Part of a small language model's weights: 1.94M parameters, RMSNorm before each block.
Each number is 500 + 25 x the weight over its row's rms, rounded and kept within 0 to 999. Layers, rows and columns count from 0. Numbers have three digits each. The size before them is the row's rms in percent of the matrix's.

# layer 3 attention value, 128x96, rms 0.0703, rows 0-67, columns 0-95
116:558472488531532495483518517490469496534476490511493472478477483500525557515536506476529496521488494494514478479495545521467502488479541491490462480504498449503522470509478494483507457527486483524488488462492547497513521538519471513509549526532537542520504475480564541492498503498505505521
095:495475525519507486495526525447483489516527487471498536524483477509499509478536448465489491503476455485503512531515557512459456496448504515509523480513475545511462550486492489501501499516507488470512507480486496483468552502499497545479467497509476546481489536482487502453523499500510553507
106:539464476512457488470466481536506506507524522514465496509496493505523514531536482494496490540506497508488518508534466513473499498489504485472507516512533497460449476542479553484482516530520580518527518493485499537484529521500500460514501487490507487515488477480512579498504482510519481546
108:507490494476491466531538513496503470523524459459507504548485508465461459448545500506485538505534557469503503462520470487518491502501509512493520502497557514491464475490541460496499496485463499501475458499509485494477509497485491536533521472473504485527539461535531472501477483479488498490
099:460465504509535439566506500511503516508503523477491512548490500480497516482489500487519514510519515472541497505510497504524483484516507496524511532496490463499492530542501498488472485515494475458502463537432484470503484483511480488485468470558517457483490499444476517484478528553510523477
099:512495519538467488529516505506496506466471525507517488485476520451460511474469548485499521521518523497507511537531473460453520541516480482529462541491500516516468507490501467524563474542538537481467524491528500505486553454498479519466495504522494503519502493498513482496463487515505499535
106:494467481508484484463507510493541512537512534490477527499447522512489482486473497477469481519553490526504503482512483538490471463541526442477474488508508487512477463504488500459509429484499542497472535502526451504505483490512528513516480501536504536459479499495483497517538468522528485489
113:481490467511549544495527539509499455527495538504535520474510475528461513439500475528529503538491546485491530464493554461501505490524473522504491459461525511482497506509513544490516500481533472529499539476500511520506523550534479543502509505489511501468501498491516463486476487508489511499
114:470513511476504462490496472532515528472465430537489486474499511513493476506537524514503470520519467488476478505549476477521467554514478507495453441508510511474525524540495499458501470516494440537494470501510538510502502513482528522521493489497511478515488532462477519496472479500483511521
113:499489475526527556526488518510527503502509528509525520473530496466555473523528506481492515460511531509485498484478537530502466500512502499427469493504486503525527521482437503523499523487476539457483507477503536474508487520480528513548509518512503478475515481518473521450468504523492517544
095:469476515492501511498530496501499512497532525511500521514509486482472506464482531498522523513497511508519456557472512554505536508488505522479517526531511480495549496476548509522492492470535460525439553480510490510508523475547520535460500510530492521456511499501495457482504530524543462486
124:552517468507494479505515473482464468481475525488512485454465512510487476489536554452452487475467492526476473462488487485508486523499466510532542480449487514483514498451490531469511491500513467486517550494506500479517521527509510473529523503514496526502518517466519510508548522500508459471
106:538510462557486478455494490516486507501507480551483515514567529476504449516512483479508514487454534488485520494549490506521492518516483492535474490494505524509472488498519494497493503497540553485519534491511490537485520500496477473519541504509497461440516494495521475556510518543492517513
094:487498514492521542486501482459521498507512534487507473449489482534489498509504483525460448505508500491547463477511552477495496514516494511524491507482531551531516501479527521507449532524462516472509501469543507475482493490533483499521488510530486474485433496485456518493518547496468540497
122:534477493458514489497493469478515489475480516502466539511525507504501463522531523499435517490503492534472523481504501480458491524539489474491460491498520517529483541542492494511524546495524507430500485503527490457485478446482533481474492522487489498527461505498498491515535499543520461474
105:505503473515491502514515472447466520547491511480484489484473512519496510519477485478523446503469504482473500491519524531488547511490449539524479523558520509494521517467509498498518560498481517471504485445481511491508510509464497467441493543512511501509439492519516540496507488510471475496
106:475489539479487501521520462464522503510460475472474502458483490569515523473480505498485478492496474483429486461519519527504528504516487493514482463462474508483500475503516541505557497468475504503511479504492495515517473542491509503456476530527503505523529491551472468504479514480519481540
112:477532503486516484523506495557514495520499486483504533494493510528487512483483459533529478512436463521477501491489498558527513538519512520484486492535522508509500487510510452468467555497522502491501450469486525472516458500518520464559539486463499502475485477498537525506501469472506500527
105:531547479496490506433473551450479529539501509526457491499456502515520510529497450459447519538474529499486476516482501500481466534503526478494472467507464473488515490485496501496528508500509516517510519466487491490500500505488526488485474475429515491546509529512507522521502473497509480495
103:529502532515503514497489512479527497495456500441520471551505502474565530503525544551489496490512490502520503501512491556493485485463478468468513458493475496479491506491491497485485476500521483454513524532489565481516500528498503513481472485500525548558481494492461533507498501510474523488
103:498500518465503508518508513451524481495528506490526459507513486495493513503532482483449517471484493513470514485505472491487461478492495447471480548459474494447457560538485508495549495540511483515523517562501530506522519469461528517476482500518462492500520499490489501502504492443511504507
098:518497490482469493465482519513511526502520498487488526463471524512547514486458497513514510557532528486497504504485489531514537509474523488471542498502489536537512509474467513501520483511466466501496501509506495535479480459488485571457522461503529545569494530490461494532492510532497516490
104:529523501526516533524483468530479518492522483486483522526476448530501510504485471465480461487481522486558479500513526523557550497498473518520537497472513492487484498506524493464512464517516477528537499506540521554480473464535491477485504466501461503524494483489520457476475522469525517491
099:530515491496529493497483510489512480487486521516489508497518506537503465562502531478512560502483515509532539503503499498488498506515533528529532482545494517515512514503483537544513522458499514445526417470504495423501478501508454527476523497536513497509475513509498516497505501516480516465
096:471449507513515514509488498487531518517517528514496468551473534483507483529482445487496525535507473424538519457494512487502476524503539474532538510508546501509527535498479517506467469512474470497478483499525508538520512496487490543515502525542526518518524501503513502465503452505501534490
096:540527522517486516498519498532485472466476472526561492444504487525518504466466516507543470523533533480489505444525519462498514455495547512478499539513500542488517507538489499485499468465491482493505480509482491528498446541500517501483451486511463504490481515518509471500500513462500493483
095:495486484479519500487461497498510423508511456491522474484554484506501478513491531528488448475469543481480483501493490505517461518512509521492494479530525503466491534503473517533525535512433529499490481537483509483500559501482455508508507532532457491493505529480459488521493515511500471493
101:484485506490482473504525512492493554528510486487514471427492511510480544487475496504484524558507459527479458468488474494528519539530474498507490479492495500469530476519503489498483533527486481511470525517518508528496488556522525512518524471513491492501473547465497550539478488481526503551
111:445476513464493544510497539521477483524535516524526519494534477511489508498491482511480463508466548512502505512512512495475516498461507469477486519482523532540500517530545524475504562559497535511515510501518507481453487456464508516520483512527473495514461494479464505502488541493458487519
091:498556532512519525533473528489509503506486528478499491476503482502510533487491501507458464473503481536486495505539483488497513497461487539439536457471498525491519498495520484586534537518500508531491499482489501434522515498541502543505502516527504512516522495487470494516502507465465466491
104:483485513522477478493492494454510471486518507464487462514511512489437510522477508498507498539501461530467510522507474504495496480510537461519463525508532490507471486498493524484515495486513491478426490522500475491496509509495488436531493491472495585464493513529499512559529484527491478485
106:529468505516507545495462471484529489490489464504502478477495487551526467538517534506499540483516523520515491494491540497526514531503538515529534474509486499489548471495492506505511489498502533483490474516542484517478455532498433526532474520545492501533495479544457485476475526493509538510
103:523501447481436476498553478469489502434516483512491480485458493515497496533494499531487489483552514504516475530510458497483530468510502465511534510506466462486452525529474519499454513493526542502460490490487474498509510503492490529505505527511474503480494517477506523507520506506480562471
100:501510552487478485499517527520493531485482458528542493507521491499496492494508498455504505481527554484510515484563468499539511473508510549477524524516518544525515498510518446513529460451498507527512448485479457507511505515448487515508507474521476481526477519519494500522501515463478458498
115:525503488470518497521524507522503503494484478491551509471504480536448450472495490490490525463494546493507486475472500507514500514446483536491495489484465493484497510474476411477522511498475502478541493488519515540514498511457488542526494515492452509472498555495482505508501482522483491446
103:481499514455539457489457549497506500451452544469503487504539464494484569509546510495490500485511485486486488523495503469500488482488439518509485488443536509533466471498488519499487473504465489494499470506515513487475488494444482483498507513466507517500463498489524501545502509494491468507
106:460459510529514472491488501483478498484494486536561453501444499476497523491448531472492507483480511483511492492503493521490521532507532497545493513511485496509523528484511469466493479520541487431495480485480483459495545456533511485535505545528476475502477469458521502488517524485497504490
106:499514489489440495483476516480479524475493475541509500483462527519492494497499464522506525484489507514492474545483493458489490526505460483516548560513525524508483508444475472506464490493500498521495470469496516504579441507496514557456510515497503493504469495502460478486496491485529507499
108:492484469502494537508484464473468507508493456505499498528543500458489521523481509472540488529525549480485505500491504516523525491495487502504484470510501496509516462510479504533542477503508479495524527541492457510516486483447486481497488486468514498541516442496498496550520479587490535535
103:512532463532498459523489505492522462542505508469484493531493483483532485505526523540542544481444495500490562450513544488516479453521496509464490506509524485456491532563512515473546473507498463488483504536503461510501516500495505473497479534521517500478499515518523479506502512493502490488
122:513491549503458502523553509470517526481465547528483506486549472469509507511479512533553500481512473461513509508531527468457509463499504480511457499491488511502488517478496516506473480512452498536545528442509514539512504468519515474496512529494490488514535473522501541501489477517478480524
103:465454490507523515471470499511508497520494471503483528511494467532438479489479487527509494468512450542472515471511486492498578439452517534482517471456519485499501491517490471475513509476462521483492495502510516492486531493509511507495516523526497494475499506502499491463525562512536459503
110:536535488457527512479514520505503462540529505514502519500488519506465514541478493539472459528559514502518475494462533507501486487553527530502527468480515486532480473496527480503501531495477502504470507499499524486469522501477463469492474499496515517513520533506542508467577501492547505517
081:524502529521492481508441466493521502470515464462437486503501445510468515509484496487500532502479497512555521512534507492497449498516527547470490475497480542488502493529503514516483512489482473521479498472511514506547527504548501491512502478512451522487489477499492543533539522536540478515
090:537457525530478491525489482530495443514475462465529526486475501478477523502522481505510469512446503491500511511487485489440500456492479505513491527541458496527525464480513486453509517478462524491498522501536473520543498523499436505489488511512497454500504511526456526504526515503481482507
110:505490483505529530525509486541515503485524503436515496475517486485459514545493507469516461502536504557498517513505481489518454496484454466499491480489477533493512510464539518491504484510532531509515476475556540524514470475487500533506515491536475506513508481524514502479446473512563478495
088:504477487481513480474475510503521485438493531480482474518501499505480521489530530528514506526519477527483501523475489491504519565465526531500508515480502463502505464505489539537509528511485538478530498497509480518495488522516523489455490523438516512498571513548484474441473511515532483519
077:520505494522479491491435519426492514511547495508489477499500514544513489522455496526460509458511500514474464532561493529466519451463468487467493494491529501528454490493493495530494515504519513487469521516463535506495479512482520509515524490518508506469496495452521474510491545516501520507
100:546488447494527531521485453463521452499487506525503503487512503541445495522480500494489498485506512538513495509510492468487505451493514540502460552474495495483542482497485519507483555502471496490521474526497517482508446463489506502466528484491486479508467443469490498478520523491512547507
090:450477504456532518503467463526489472513491513519514481526505545509494479467499548485483532470488537487519501492416472519455518519532494485508494496545495452508494441501488525512509500490523509491498505549529522474509477496488462496486479529523523502470466508534488485490502471477484479510
094:520503467508516516453479511479487499517503471492470469524519485479509496509469552502529496484480536497544481509493520515506518502527522498461484475545529442492510481518463487546551472515452533543465521534502517498520537502521470491486555502529505523501506511496517484507460521539521486531
100:534482477529516526506493519510478497544498487507543498456462516500550480498488506509485458502520485523473506497481513455480505481500533454493463567510527493512521491472477472435478467525480520537509484568494516489490500530485493515493515519447525490504490501505480479480464469475497479492
110:492512484538531509502500478523461485512531470551470505564477526511488511495483487487473534494489476483498489457491514465485493517492510533555499474460509484525541480460487475523489557526500538489462504483470506537511493500518497490523443492550502507541515485477501467505468479489476512501
102:526493503519475480576501497521495463476540507476505531508517516479481480499447516477505532502498501520500520504527443490464496491507506521488493504514551468520475506524513514442465475522518504461494525542486522489477479485481493531474489485505485514479536461517527489464490455550533509528
098:531481545494507516515519501473506491485531506542502511480529476464527509502545526510473502497532531516490476492494487576518529509537515519526528522499527473464480524503475505510459513517507496483510537501498572510501500505542477484461474505542470449538484460504496504466479510481528488494
118:489515513554468516530496537487510512483508525539506495523507481468514539568494508532501514494505459486494509511475513535534493489481467527532493504533507550506487482481451503528532484512506511458527451480542457545512491478480544459507518498501499506504495501503519484495488463452531526505
119:500504500504501488516427511504518497502557498521513545498488517527496521523476485540491487515485491500496466520511511546524492456487486468492462482472508477491478464526535502525500493485459521494476488470505487487533450513558500515529497509485513530467539478519532460562529522521475484480
120:482563499492468479525480521491490514492502518512486525465481511477518480465460540494520488516445554489532546515515518534547522513518492495505520530477476537514460487508509523487521513546465483521510513516545561486494497503500497474457517515498497537480473514529504479506489535489459506488
105:489547493490508476473480490510461479501498506499528486496466508466503561501477460459473486505506488496515494478487450475469537494519519510458525440509491476504450489506488495510487464535512490463524484483526481465509450440540518491516494515518497474499498496477522515482510491490535529556
097:495506529494524506503496529478498478485521516475454502491489509534516493497543533499528523489507465520499547491496487520484511502541504506522469525511527512577495516461415520506527488487447493500517510486503518495500494498476469498508506450527512537531486500509498503510452485497425477524
095:512449514492517493496560504528532456481448537495508533499494511499488520470561504487505420534487482497474506533534507552494488514486551484499512546484484517537523485483487514484487533499501546520485506484492497500490520525476477485529518504520508521508528480475494524457510529491489515516
088:518461507530501504516509525471505524487551512544536518504471488458498532500474476474504500551491503518519492481483500522552540463476539525515529510488517488499530501500458488449465451555519496474501516513531512524479526478519468532513502493481485534512474549513468523482497466492492497490
105:512504494479498505508519501492510523449517498527513517496462451518514515525445539495545507528455488493512506524496556508485491473506500434526515528509475492489506503505484512494530497491522519521507505505485512472540537519554506502513490505458471520497518486478495518546510444502433485454
116:483457497505515520483464488526506526521551503529526526485488538508443450477534524497455519481516477504450483497522491488488489484478473499495489497504509536429507520486478501452533524510472497533448497528497499535494501475516488490511489471490499506545474444514521529510515483477505493473
108:480503469518512505468436485472495534498492518455506485457533517499495510512494482506489496470468475492534494490472456524512532508535513467480480498504485503488474506544513509462479482537495547492503492492534539517512521465513446499517515476460476472490521482439478507519461502510471555486
100:500523529468521470540491447498500554474492498527520476481471504518510520506530527473514498455484460488494442506517498488510528494532515505466469506452547499501511530480495511524515524483539466519461484500487513458555519505498517471511539497485473457537484541516508517502501521490533486498
105:485521426486495509474528492496502489523503512500525505506512522530513463475443493501532526514507527508552536486502517489473497505521502499490494449514499473550483506517548466537512484521511507507483545480508476546480472466517488471540492513463466502464490547522460515510478522523535500487
099:496513474497491469493480503519521529510508551493510529513443511521515519542526505511524477523546495501506501462522492529468539486487441530468500503482522561496521522517500509481498439476475490526487483454448551507466483504487479528506472493521485546518482511488521501469511485476507477492